From a checkpoint of a small transformer trained on Wikipedia: RMSNorm before each block.
Each number is 128 + 24 x the weight over the matrix's rms, rounded and kept within 0 to 255. Layers, rows and columns count from 0. Numbers have three digits each.

# gate: layer 8 MLP gate, 1024x384, rms 0.0943, rows 819-835, columns 256-383
# up: layer 8 MLP up, 1024x384, rms 0.0945, rows 819-834, columns 256-383
# down: layer 8 MLP down (transposed), 1024x384, rms 0.0842, rows 819-834, columns 256-383
gate819:158146108116121110130137152138151130071132082087132119110102162134148116109121122133119110140139136149136150143150151125121125145143126126086137092154131137082130141156152146156123122101139102106157172123133112110186121178108131090141128088142146135127141161142155131102127100143116156105144149149086165100139142100129161136126110154094125114146090158133160109117115135138158103117138
up819:102150125092127133148101111135117160125150115125067116113129109113139148135082115123165096108128112116107081107139161108136147127163140062147114110110136108113131142104157129099121145152122122154167140107153122130161154125131101154126111123120131147137108123100163111103115141153160121109109118160113143136120161146115135079126098140150118114140131089156173144095149119146156153124126
down819:154109131115082120133140127110122108121151128127168079126145139107146135144111115116128137136108077133103135133117158094095087113123130109128151106093137121099142153119167117138126162102076099105127113085115113059115161117135155124154083121124091136138121151105103095115121157101116143104106152172112107150107159089105156090194109102175135142108116098134141092100139140125109146133136
gate820:120138134125134149131108148131141145127106113126126139049118122125089139116126109126157148137158134127135147109145130141156181143113128132122143133106132127124109153122144156102099065149116151117122115197181108105113109120129101135131142103121109138136111153078158118123120143139172150063139138138146126138141091083119127114119104149132131127152121151119132161108143137126147091099100
up820:108164142117126118112157120121113110141119130163127088124123135145139128158110108127155142106120155132116156114130147145142120098144109142096125114131126110161147101142162135134091128147152115175148158112108187049133124141141094135107096139143118114134130137130124090115084111159078090155115149124141099187132124156171110120118149109147127159115135108178115091100102159156116099152153
down820:168141150098124102148170133132114150116143125163137100117152151136142133145130141119124119126100063103108143115143112108120104121112143137111126158120108109147092114145106107103157104118123129093149124127110118124100144124095140136173133112146151139098128108125126146145116110109084110195137132114085173114105150111175146157152111124084140128111114099141125158143130094139113144145111
gate821:113138153135158127114104110140151108135114121160163124123115107125124143124123101122124138132093123114175112116117119112128118195128161114134129156111110113104108126101138141121142140127168133099132063149148129134136092096116117161155174087168119139131118153122141131146143130100112131132100129105134135137133139144153113144129118129107141119132149125124103126114167129154142156126133
up821:083145121151135157142103185165123214098143138142117137132145129113139153100099149130150125126144105139150087137086146140172098132136142144099144133108150131135113153142175106136132120120163136124118150074091129165148171104125109162093122130164105153117109135142077086076118115156192125127133133146105140181161128128139128129177120122120128128144154135113145103107187157137100115057121
down821:081113113116148129112082171132135093135169121093095127136106112097202135167106136136128164104139167103134172150121122151137145105144074133118094121138185116122128132134128078143116107132108171154098189124113130108172192137110116131129102122126126098143125141133123129118159078112117150123129138117110135150127114160112119125094113161111140104123152105108141111111138158163115152114135
gate822:125114133119129103154138134048136133132120149125115106123100121142119112140083165157175127124187181146135128118153129122148191122119101183140125159115134095072124123119116114137124158114113167121127103124109135137181156125125123116135153184187139096134124122123093097084134135147139106116117157135094121111148110137134086120134199088167136151127125108089152112120143129144138139132113
up822:145094118104130130114118117090119072118116137114141121136120148147144146151119192063130191168180150167106129151093187133151122063118129138162121167103126144112128054124173119142105122147102163115132131114090137102105169112116125128119133166143082106141148181119120112112135127139164116116118167145112105108116118090129094110132151118131111167095132173146125144166152112144137133158130
down822:154133104181148150164128133138066142110150141112124084114168135143112157135123154094130161066137175110113084082133133126080157118131133183159134133125137126126109130090163132080138144172080142137083139116124127125118121099109130120172126204148134112107124103147123122125126141130146134162130128129135136139143122135138131095141126112075131119140101119140133128144122153136142112141133
gate823:126148116112173095107115186145103159098126145132116146165146099119088128131084103200117140161160110095150109162136139144138158105132161148149138100193109116138129167111149114113134120124144145129124137113136092157132109132183155114158101103109166081085117107139140099145109086149111135147114108145147104126163123120108150149087076126106171140119105119121083203124168158152152131129142
up823:100091144122116111145088108120126159133143175158133074144098166102109151127120127141094163111144118142162095119131088129119083169124125169135074152112116115105111130104122135185161143112151110124121128129140102140113094111129128149090174111133155140151098142112152107069160133108162144125155130125120079066124156142133158116143157167126086097138120088153134105169125112131099146127115
down823:115165133087129134125138154120120120147150135129136088099127120104118106169119140142109153123123135118128087150144135155125159100135175127091150145094173177098125136161116118142122148153124190125103137126102126156139155094126119129108145136118128135137184156124118118112112126166101118156129153124126106084142075176140136128135105145137074117126113114127168097151129138102133153116096
gate824:119102137146113116142108118068094152115144119126102123144125110136141094127140110145102123175149116144145092131113142121057098135129093123114175175143063090143133186176105129137125113122147123123113062143101096117126153164090111136123121114146128105130107162107158121154105120098135130150149096154104126090132136158157178105123095095171128103147131134151133114121147106115138119115124
up824:087144140180132123105149102118134159101139121125093127137145125100155148160143151152108112124157104141135127153144136126074194133149122091141103137136166149146159103093165157098139113153125100103147168131129129129156157159141109125148103102125143150119122189145092125110141133114140132169165119173120106128109122117109102143135109160137138136093141172106151121095134085107153152158133
down824:114116117159137128150114136104091139090154136125108135111143119134102158119120139133128132139176136173092126114147135120109145106130108096087134178127113111122174148114111108114139166123137129121098130125141122138137129130135131155128128126117117138159120136115154115129093119120115112131085087158131132128104107098130132106134100133111127170099109140172151100166118141130157100152087
gate825:102118119165141102142163128152107177107113138066183138138139154147100152180144069083133112124128117142119125081120100120121157146101140098146084149109153135118178097126140140145130103131106069135089109156161103127112143124109114129132095136125149093156109124129103123121108168137141124108113128158138099127213115141170116128140091102145093127130119067143128148142147109120136054131144
up825:154143162100168178124141189114110128106159132147087116151119117128156116154146121124151093094134156151094128097156127134120128156179130116082103094141118139115114075137091119120104167123111124143117120127111136129156174130083101125121124104155100122190149122136084127101113156110111113164131120094143106153125133141115110105143157166084110127140111139122144093171147172118163150139149
down825:206094128143141138132113150076127126118195131101132151135140130150124109123123088067136119116111134128120123083118120115140144116134174109133115115101174147133139140124132110117120076087142131164103092091115107140099128193140155122136131108142131182112143111114133126095128114144108106120141114151120113119109197116160098146086092128120105175150135120129127191134128109080097159155156
gate826:132119126121121149118147127131138177152113159134109096161117130098136123164109150123118139123106126172126100135162061139145113100152130122183185143160094147119099172094152129131128147132161120150134139133134110166166128145121136182130122098126118128127134107111085135098106151106132083115111146092098187114148126104120085108115098121097133103062135125145116119114154158124115126184089
up826:122152197159115183116128117125138070122073116077129149087156121158111122104151125100107088099105080145114120127123136116129149174141117150073081100113108115087168139128106100148154139172098086110099127091149124098148124161143110093131142176081142110111118128138140139159111144154101145114103115116127149178114160092115130155115130123142121130116103117136172143112088173127147145187118
down826:094148122156125093145134125159148083144139096151127089109111090145133116080160157105132136106155122106110178131105118123120109168116124120133131134101126133140140070142175113143140116146139100171134131161139126135168110165125099180082142104130138083120139144143132081108140139154139135078126116118108087120156086141104161149111120092142141077144170126096131115122142142134077074069140
gate827:166140148144130109105145125123108110081163128150103167203135113110135143143147137180080130125125157145174186145096135135119117129089163135162133125141162128158111131113115080154148142154134103118116138133149130100123134086144142157078145118113169141105106121091117142124151158125136103113091132149140159145163152173107085108150161116145105060109142135127125084093115140145116130140168
up827:149125161154147111075116102129179135126170102180108102155135115119114128121154138136122127177086140139169185170114161137115148124071150138120094121160114115146101139143153137120137133118142089141133094116140117058136124109137118128103141149133146143120149145082149137169132168121154111136130119119130135115148126112138122072179152116148097127117132152105187088169124141129139123179136
down827:122163099124141154128116138128137126094120114198129104155098147108134153128140134138129129166101134106130137135101172111103129112094144189130148143121112077169166127110132148135136118142153135138129099112123154120139149101153103124120157123164141143141152096120137114145173166128095121164146152131119116127107134101132106136137131103119120114096166129120130100156146147124122134161118
gate828:152135161151130132126131112094191111084118105126134146111136136142128130124168132113081128128096136086143113109125105125103126119148149113095140133191087104128135115151117126099105151136102121120111163084129098105116127178155116106103107077157135131111117202172116109129129138100103164124130118102096148109130122138089160138107125144136108139172088143130152109126114133149133115127143
up828:136102143140162110102167169174151113125108156118121155130155143093099119127140135080120088121153119120116119102133126148143135106110178136147154129103150141110150081124100106140096137131095108123108149130109133111142120119092140109174135131107150135137126137133138093108132108142121116139088135134086110124156149125135129148101116101117114158119130124109081095134134122107118130105155
down828:144138126108121142147129156178155109145154101128126120160114124119125081166147151097122106156136125128121100148122134118125096154107175067155111155142100129141144094161097140076149120129187162121142150137162152144137067141123162102147140092104087153148157172100076148156117085130112157164090089186091103137112150119115108101090128136141154127091117120133108141084165117168183117108117
gate829:091101131106095115126140125124156126130163137139146123118139114101087133118105127060170105084144093141097161162137120155097150091139147091128111131154154125142102164107152103153161155106082119117122151138143101144114155106057094115179174123117131127114138141136112163160139118136114133124113164135123101142127140135107122115118152156143140098127162131163083104142144107152117131124143
up829:113106168099112106155118156114130149117124129092149095089120134156164127120095133114114067154157099152151106122127143133120105113159151165135122145131114133109125133129116133112143124118113129125108128132178133143125112172122107142083152126116116127116128123107116138172148139109152126113111089129116123138092129149104134116121102175156111137166163157164058116142136149130140136176136
down829:128149157086135132123131133100201151124105100123129170071103139161135138111081123119145176159109142144093167099111160151106113118132136112146112131115109105158133135125069131132121172136141149126095164077111130089142135144120165113164150124119114132124101149131159145140104128155133096125132168110133145161113104102120108133126120151139177152144116143170113151109109153088108147114152
gate830:110137105109135120142119129084101144177162058107150110106115116101090111093162147145149127106118093115115100134117156144125100193103155150207099105169118135130105116168165142121131112114159128152144138145123129164117145139145112206117154122124127105078171129088147141117146139151146129087126099119135082165126156141150162145110115133106130131136083112152109135122110155169155124124147
up830:123089109112160145109141108137160145110192151117116209141109160103141116164137134116143125120187165090137159106103174111061149148120099144122117111091119157149104109129136142163106125137173099139126118129111122099129137135153153094135144130138095125146124132167086122122096125105115135157096170143146164160170128107147150155144128123142133127102126176130120126134102095109130114101084
down830:152118113147084135098100085124138081164126130128129123142151125170158135163135160161088130144159104086144133127143083111165172140133126094122097128137111095152185127158139106113115157128125103138115124138114129075172131164149104103087125166144096133159131142112141100150104114165139116125103131123119131091106138155134133163106133139136117111109132109173134133136163143158087145084120
gate831:122156122096098133130110157123152104147102104125130157147153097154118116114102115110097111109158095093107111117085144134088068103123094120108099178122157114132139130133176163116141126132083166122110155154163162120163110137086136136084166151158120140118110136127111104205124133135122132102154128125131116171115141145163118123155137115160137152165121118127190068103127108113130158131113
up831:141128129150149157138135137087099117109120097132105131150135139087085124088155122115133135126120142115120119105128102112125141102120115119120091134171142103142173120137181127107142128130165133109171112161114119145159106113100125079163074151133130135119068102119142107138124076099115115142117116096139157120117134119139163112155131123135132141132164096124137159156154156079106114136125
down831:117142148113114111123165107160104109149144112153185140136161144144145092123122126161130144152136177139108123118157121149130139189174150141113133113133132077124110166117125145186131103108135101103115153094165148125163114100095150109114111122134124144166106132100107129116101162138147090134139095105090109166103130140104146090148147160148136148138144169153117126092134146114117101075095
gate832:147102171118118146094090143136116132130114121148127096088104144172194077117100150118181155107137136122132141109125112137129135136079148151113123141150077108148137092163107137096123118135109110120104123180089085137060081059150158097127138164117128159089123128135124119144110105162089142098154102102139114120101147146115155165146157094167105122108131122141125110100139075149105150133084
up832:145120088132132143130188138136088100156157136116161111126117095170103121119124105104128127157088156157099089101116137122127167129186164137110093114095116098076102126129133164102135156148120100133106108117162107124133154116100133167149121141125147088141131123087132147111112148090140142123141176157148097138064171117131114092116096124090101156095121134120136133133138134126113115120142
down832:127104133095165159167139154155125154090117129111137128146106122110080154119107154124108120147119179123105160148167101118140120101129116152140087163139124128081121155096117140116121139114092120156144121132148121170115139123159129119141140137116204124098133093149135106106123120155075126096121125062138135106127154120097126145142130115156163125128158140115141139120169074147103148088124
gate833:137104117139136151134135125120098131165166111141139144147129083116135164118106103169155137106127113162119150095088120118120119117083132148130136143074174094123093136131121105147128136120126101190125145115142146141135098134147082133141119210145143129148148124139142151124128123121135116087112107162148145155111118117153120088138144076163126159153172155119146122125116078094093125101093
up833:118138154129100135117115129105121105118142165101087074115118133105134144128156129099112111119112142128091136101149108149115112079170114125150107137128114118138143150124163119119103109165141164114140097155132117112161106104122106109136117113140137094117131141157120137071132116180089169134124167133082133123131114145096129140110148147159121088073144159187148094133117161115122129145140
down833:113117157149125118130109134108116132129120151116063127108125148159083169144130156143123137133131121145121112209129099131102135089101126135127111075126140149089126134171171111129137170104154149143113122106135087096140110135148108116113128133131124143124148160144125125123120144168119144092137121119115114151138061120086099133159123169144137091141093120125122100167130117139141151100140
gate834:131134119164151103088112125174133116110132143132101120130117129120160105134112126092150144184122120147126123139162131104108123126098086153161167090136110164127115121161140122134104147109091125121135138112139110115144134112128120137194124122141139113157125112061178171152161112096118181135103157143134149128123115150108136095139121101085124150149106094134144160143131153187122159170184
up834:161120114164140098124120121102107143156141116133152120134151153140110129148138134135111110143144136140159137067129145112128124132117133191153150112121132165093123144164135141096170132139140120124142148114113110131131138109118140120170128125110149137120115115133147170070130123105094127112098123146147123102101100122120130086122152142106146125158133123125166123173125116122125139120152
down834:124131106141147121099121122128123110131142128184125138131137117095107133139148106101109151140139094107110111057160139129144129090082130170123169101146154110157111133153117109130134171088117113073134129108116126119078153093144142108183123148115150132157095131117159153143116122075101130094142140145164120140111136123140132126118117138131152145156111129151124126144093155157088136117162
gate835:130093124128135137099094126123130141099123092150114147162099197109131112110157178093171144128116137148128140095131146138104109145137147122146159150142120147115109122144118128117137116102120167115127148115167126078070141164136136124153121091122130129136107148110104164126147152133164132107137085120182125108172099114127111161111095127102159109124142108106085122110142122132134083096165